config = dict(
    d_mlp=256,
    activation='tanh_gelu',
    parallel_block=False,
    init_std_qkv=0.0464,
    optimizer='muon_variant',
    lr_mult_o=2.0,
    beta1=0.95,
    grad_clip=1.0,
    decay_shape='linear',
    final_lr_fraction=0.0,
    batch_tokens=32768,
)
Each number is 200 + 40 x the weight over its row's rms, rounded and kept within 0 to 999. Layers, rows and columns count from 0. The size before them is the row's rms in percent of the matrix's.

# layer 4 MLP up, 256x128, rms 0.191, rows 86-111, columns 64-127
091,280,207,237,168,211,229,216,200,143,262,180,185,174,181,261,248,212,174,205,150,199,249,165,217,178,104,239,154,154,181,179,188,201,199,257,152,271,325,210,138,221,212,188,154,219,175,268,177,236,205,249,233,249,188,234,221,162,148,200,241,112,262,194,201
100,214,217,218,233,148,208,197,192,176,241,156,213,195,236,185,139,152,203,135,210,204,257,268,157,135,270,231,267,211,125,203,120,206,198,190,207,192,207,175,212,201,204,150,268,152,189,189,159,179,258,203,102,158,166,147,270,251,237,161,176,233,160,213,198
088,203,231,204,182,212,218,108,154,178,208,186,280,159,216,201,183,139,239,117,109,256,228,212,220,169,136,193,219,182,217,140,220,226,168,213,183,160,153,225,184,158,181,138,166,193,244,176,205,221,200,207,194,194,158,238,272,278,188,207,151,252,187,161,191
091,233,241,166,259,186,237,189,166,112,261,177,200,228,176,204,204,190,165,194,185,229,191,190,150,245,228,224,263,205,231,219,265,192,198,233,201,130,195,188,317,148,219,187,115,151,146,241,177,173,178,170,90,234,196,164,180,218,210,225,234,243,141,186,183
118,193,282,206,161,164,227,184,140,198,231,166,178,165,251,246,290,125,142,169,234,185,198,163,274,270,213,188,156,208,177,232,235,137,180,159,241,169,183,205,201,180,184,170,136,139,200,190,268,212,185,178,170,152,164,185,162,163,168,272,236,203,280,171,172
097,213,184,140,266,197,177,212,189,161,195,196,193,307,251,180,220,247,207,190,218,217,254,198,219,190,227,219,225,220,220,269,139,215,227,171,236,158,191,266,147,175,159,209,183,170,167,231,270,191,204,174,227,187,220,180,102,129,225,209,243,170,138,211,248
125,195,131,238,146,217,185,238,224,153,199,126,137,230,256,235,160,197,204,176,199,184,161,171,185,152,165,202,140,185,224,262,119,212,230,177,193,178,206,197,263,192,233,221,275,169,256,304,217,181,168,233,232,100,180,213,212,157,212,163,231,164,140,227,249
095,188,173,244,189,137,251,162,181,243,232,251,219,123,181,253,163,147,169,206,139,243,151,229,210,154,232,175,233,209,197,177,228,252,141,161,229,201,191,273,130,219,208,189,216,145,178,261,170,237,243,181,157,143,176,244,200,193,218,188,222,200,248,230,232
097,212,171,220,197,218,245,158,216,179,196,223,190,97,163,175,193,214,262,149,159,147,180,216,168,248,228,249,223,190,198,239,151,209,206,281,176,200,234,259,198,226,206,211,242,260,178,242,138,141,214,187,259,175,152,264,227,224,267,196,131,224,226,250,197
098,226,189,194,180,293,143,224,142,233,199,145,234,174,242,257,161,194,169,229,166,213,171,229,200,258,210,174,277,203,127,213,226,168,154,177,236,166,205,227,193,247,126,230,253,196,276,255,210,213,186,165,172,188,214,197,182,214,174,137,224,136,108,194,173
085,198,155,214,205,196,289,147,235,199,124,181,127,168,183,261,162,181,176,183,152,193,179,185,219,236,279,179,346,270,198,157,215,188,195,216,214,184,155,156,157,258,214,236,169,268,175,244,179,133,285,213,262,195,199,197,202,209,278,190,204,155,185,237,201
096,192,180,229,211,205,272,253,189,159,220,295,232,162,177,193,194,231,226,188,224,165,160,273,136,213,135,215,277,241,121,181,132,230,246,141,230,159,230,206,167,215,185,147,257,186,208,233,170,130,162,174,209,186,238,167,154,221,179,173,275,219,205,198,242
094,217,186,170,213,224,253,191,234,237,196,146,197,182,210,239,204,115,186,209,166,187,241,205,259,190,235,214,199,183,144,252,230,185,236,180,206,175,136,237,210,232,200,155,224,185,202,200,224,277,173,215,188,181,208,227,194,173,256,172,244,146,261,168,219
087,168,258,203,149,206,219,101,153,188,241,214,253,182,209,188,185,266,206,201,218,152,161,265,185,215,244,298,203,197,222,199,167,209,156,240,151,210,183,150,212,192,232,255,167,280,186,206,219,199,147,226,148,236,109,245,208,229,197,234,156,217,141,217,255
095,208,176,206,188,230,177,208,204,157,189,173,208,181,238,186,265,228,214,219,185,187,221,202,237,180,153,229,178,190,206,199,173,154,227,208,290,182,227,215,217,187,181,181,157,166,150,135,206,166,246,228,163,154,236,225,213,166,229,181,250,243,234,155,236
102,181,224,216,143,188,267,148,207,185,212,227,188,190,246,213,261,258,140,263,215,228,164,226,205,213,231,154,219,245,181,226,227,298,267,136,258,238,204,196,187,184,251,129,216,172,154,234,239,143,205,186,127,179,168,224,182,188,158,248,171,178,255,266,158
095,244,182,187,277,215,198,200,170,167,264,161,180,224,210,202,271,191,172,243,175,179,191,225,220,161,174,148,169,131,184,206,192,175,192,187,171,142,191,198,221,126,196,139,231,165,204,152,200,222,189,218,190,263,213,223,204,218,253,259,165,271,92,205,217
091,240,239,184,214,226,175,187,205,169,208,281,243,152,162,227,182,239,241,139,267,226,173,197,189,129,17,182,188,162,170,196,175,195,252,191,215,218,266,186,166,196,190,110,236,185,181,217,229,156,217,204,193,182,151,201,141,159,251,198,237,197,268,226,273
090,205,224,205,226,128,297,192,193,233,94,197,177,307,246,197,164,201,165,216,134,188,206,220,193,184,157,265,148,277,150,226,238,221,174,204,198,210,227,240,186,215,218,212,231,199,194,222,96,148,219,205,156,243,170,236,234,202,188,169,140,157,194,201,237
099,179,254,196,191,180,247,134,153,185,166,207,195,213,145,217,136,226,224,185,189,175,212,191,167,172,207,285,252,328,152,160,257,163,231,241,163,219,102,175,213,199,253,178,239,243,151,259,189,186,252,128,156,217,201,248,217,173,237,176,259,223,207,184,223
112,148,206,161,192,211,173,161,233,274,235,157,200,212,241,208,164,189,246,289,206,228,227,106,194,126,158,154,164,221,182,290,232,250,221,173,224,180,200,171,186,150,163,127,268,183,204,232,198,195,224,219,276,242,182,199,245,218,265,187,220,209,296,151,203
092,236,177,205,260,209,151,197,250,255,220,198,243,231,206,175,155,220,203,199,219,258,209,217,181,252,170,278,158,165,195,212,187,239,217,184,181,275,126,256,190,185,242,189,150,250,191,228,245,163,213,236,254,192,188,272,194,165,241,198,218,158,147,185,207
104,183,292,231,212,205,205,202,305,166,220,199,194,177,206,185,174,174,186,163,167,240,223,125,209,211,237,189,226,237,207,136,164,246,268,156,255,245,212,96,184,207,222,269,242,189,192,163,173,191,212,204,224,211,156,253,227,229,176,159,189,225,218,242,231
114,185,272,190,162,165,116,133,191,265,164,94,191,176,191,243,171,132,230,232,183,214,235,171,178,223,182,160,133,156,210,217,181,246,132,193,223,262,152,200,154,179,266,235,164,215,271,174,240,232,187,229,255,194,244,148,196,211,177,257,235,207,138,185,191
093,163,192,190,170,250,191,159,168,205,136,171,214,232,207,250,194,229,227,239,191,162,180,199,231,243,231,211,171,154,164,230,160,171,138,216,175,158,204,170,196,166,211,277,175,210,236,261,119,126,169,193,215,158,190,226,183,150,194,201,205,226,220,171,156
107,219,195,337,241,154,213,191,299,145,216,196,209,167,206,296,182,164,172,111,234,208,257,211,122,183,195,219,212,196,229,163,240,180,182,219,206,221,160,228,220,265,191,176,252,195,211,161,189,260,225,171,197,185,210,184,121,172,125,164,138,146,218,184,197
# layer 4 MLP down (transposed), 256x128, rms 0.117, rows 86-110, columns 64-127
093,212,161,170,206,138,328,204,187,154,189,174,185,278,209,202,164,224,164,261,228,206,195,191,165,258,221,201,182,213,167,226,206,195,196,178,171,235,227,223,124,131,151,132,176,194,148,189,221,250,206,154,202,244,243,211,183,272,170,279,193,188,173,174,290
111,169,139,261,115,149,223,154,185,142,241,221,289,145,212,190,145,262,167,240,205,217,165,194,160,216,196,166,230,169,108,209,241,196,176,224,273,164,159,106,234,266,231,224,221,279,166,249,223,251,116,224,250,151,233,170,171,166,140,182,199,283,257,234,134
090,214,125,227,272,216,174,156,234,200,237,243,218,148,215,193,275,237,102,223,237,194,252,238,227,168,240,219,179,200,198,138,144,277,233,228,197,205,207,207,199,145,239,189,155,167,143,102,234,223,234,165,231,237,109,248,174,189,148,198,158,181,151,255,195
090,230,194,210,198,190,247,181,220,227,263,205,172,273,235,251,141,183,182,254,123,130,175,140,207,243,276,252,137,243,95,167,150,220,177,273,170,165,170,196,224,200,198,267,175,264,200,141,255,176,194,256,185,216,224,254,205,267,236,258,143,146,240,179,201
107,166,152,204,160,183,186,249,180,240,181,142,252,227,158,167,138,231,124,173,253,189,216,296,129,240,183,189,158,186,238,204,190,179,193,201,273,206,256,173,197,191,202,178,146,201,215,232,190,278,195,172,188,277,259,273,209,183,224,173,253,213,205,227,195
099,189,160,244,278,205,254,169,154,234,203,236,180,151,270,232,149,224,212,234,133,228,202,226,216,206,163,143,163,165,142,232,195,209,248,184,153,187,247,243,130,207,203,129,260,215,223,180,112,194,258,227,140,192,130,238,220,178,177,211,273,197,161,223,207
127,198,213,181,190,250,254,251,232,222,201,163,194,126,281,180,145,145,220,124,150,154,225,235,227,198,159,179,273,182,214,218,220,225,205,197,98,224,186,207,218,138,174,158,180,294,227,181,207,255,203,239,252,222,211,287,198,198,251,150,175,122,262,207,215
097,206,236,251,257,210,162,139,217,171,270,161,234,156,199,246,212,217,170,225,152,249,166,196,213,223,223,244,220,217,170,205,204,250,226,161,231,143,248,257,205,137,252,186,252,193,207,225,245,180,212,233,179,189,148,227,131,185,214,178,219,141,159,239,222
103,233,231,249,175,175,261,227,164,247,216,172,264,202,233,229,197,254,175,259,255,218,203,135,231,216,250,188,183,231,226,197,201,158,142,222,147,192,179,193,205,136,184,212,208,210,180,191,236,206,226,230,209,237,181,190,160,275,197,132,220,149,160,162,192
087,166,220,210,248,218,213,164,245,163,200,140,119,201,187,243,153,168,225,251,193,229,234,179,188,170,226,202,166,208,267,121,187,216,178,219,210,239,236,212,243,172,211,263,240,163,201,141,211,255,263,185,129,162,252,146,190,214,213,239,178,228,237,148,222
092,220,131,192,222,187,274,147,252,227,239,192,141,189,253,248,128,210,234,244,200,199,203,198,119,252,187,168,167,182,206,175,240,153,207,205,175,170,232,214,298,212,196,136,146,230,146,241,209,227,236,123,194,251,212,156,189,232,205,270,236,75,163,195,214
091,227,157,213,263,177,227,214,235,245,169,188,246,219,213,175,247,221,174,219,260,254,201,175,120,144,179,203,190,164,156,221,192,216,172,218,255,208,167,190,178,289,253,180,170,199,148,277,201,150,242,199,249,159,185,172,152,220,185,154,222,201,227,152,158
105,179,228,182,210,192,168,257,216,200,224,243,190,109,327,244,148,177,159,257,230,241,260,233,197,254,161,147,218,186,235,266,257,204,117,173,199,153,186,173,123,169,194,187,229,291,144,213,208,185,181,215,239,142,162,203,180,148,190,234,161,112,194,258,217
088,167,238,216,134,214,239,175,247,232,249,171,177,231,207,212,225,242,227,207,173,203,236,250,186,164,232,244,262,196,225,204,178,173,231,141,143,210,171,125,204,211,156,193,185,245,258,195,251,207,93,141,169,162,203,244,183,202,270,257,155,164,212,195,191
096,117,157,272,197,207,199,197,175,240,241,197,221,124,205,262,217,192,251,140,194,174,179,269,210,199,136,205,179,151,190,179,292,173,123,256,222,214,161,165,207,193,190,152,180,237,238,289,203,203,232,249,169,193,173,194,284,184,205,118,215,230,245,187,168
101,170,217,193,214,240,170,229,160,121,100,172,228,238,157,168,199,223,133,241,197,197,262,244,158,234,168,218,190,267,181,233,138,184,205,268,181,154,198,165,182,193,253,230,244,181,197,270,178,199,227,170,233,179,214,220,152,274,94,107,172,211,234,264,189
097,124,237,220,154,220,207,209,186,241,145,223,237,225,200,215,224,216,209,159,137,224,149,259,182,202,216,201,249,213,208,164,199,144,278,231,205,160,191,208,211,162,192,165,84,218,214,195,205,215,163,164,138,200,173,229,166,208,191,222,257,196,218,183,198
096,212,196,225,231,127,213,182,232,225,234,210,206,160,183,150,144,181,216,195,321,144,241,274,173,146,238,210,241,167,218,251,158,241,123,180,245,272,194,249,188,214,177,132,329,264,188,211,172,157,233,281,233,216,159,139,188,175,202,168,142,132,213,226,207
091,108,255,197,146,234,176,212,259,186,206,202,183,133,107,223,185,184,215,168,135,233,221,185,242,250,266,188,216,223,151,206,272,183,206,220,232,208,224,229,193,203,229,189,223,281,212,229,232,156,157,224,251,141,195,173,215,212,267,174,181,271,247,214,262
099,232,201,204,247,207,187,163,164,185,225,201,245,184,157,222,216,213,203,169,87,194,183,143,175,277,232,228,175,261,190,134,196,228,164,217,249,142,175,194,143,213,184,285,192,177,238,257,166,196,216,155,159,202,287,234,211,247,263,202,241,238,189,120,247
110,146,188,141,303,163,197,147,239,159,209,242,238,166,197,202,170,275,223,208,145,212,204,133,253,211,180,210,187,192,198,215,190,201,254,209,116,203,196,165,168,142,140,179,171,208,192,213,192,234,177,196,237,274,140,167,201,183,237,225,170,163,217,177,214
089,93,258,219,135,226,255,205,201,211,251,262,205,191,182,199,162,159,221,236,196,176,222,271,219,172,190,185,219,216,241,175,202,80,220,278,151,187,254,200,266,196,175,182,183,153,139,171,185,217,258,221,182,229,177,186,189,185,174,176,148,140,339,214,184
102,217,224,163,222,207,188,165,170,159,234,279,221,215,196,204,189,136,160,241,191,164,213,190,143,187,205,126,168,223,211,130,194,186,202,261,128,262,168,162,168,221,184,240,278,250,208,163,163,203,186,187,243,211,127,207,234,200,195,187,262,173,267,158,193
111,259,181,282,257,173,203,205,231,146,144,179,167,216,211,190,172,187,175,210,231,138,166,237,210,210,189,172,270,165,211,221,177,175,214,172,196,191,114,167,219,203,215,263,167,209,240,160,167,132,145,180,233,237,167,148,168,161,111,224,239,230,248,131,193
096,198,256,192,262,254,133,120,247,209,212,201,200,184,131,171,243,141,226,138,213,213,236,250,161,156,203,215,195,154,161,259,204,140,181,186,166,220,254,244,146,229,234,158,264,275,199,179,221,249,250,250,225,229,194,231,186,258,204,223,126,184,233,229,174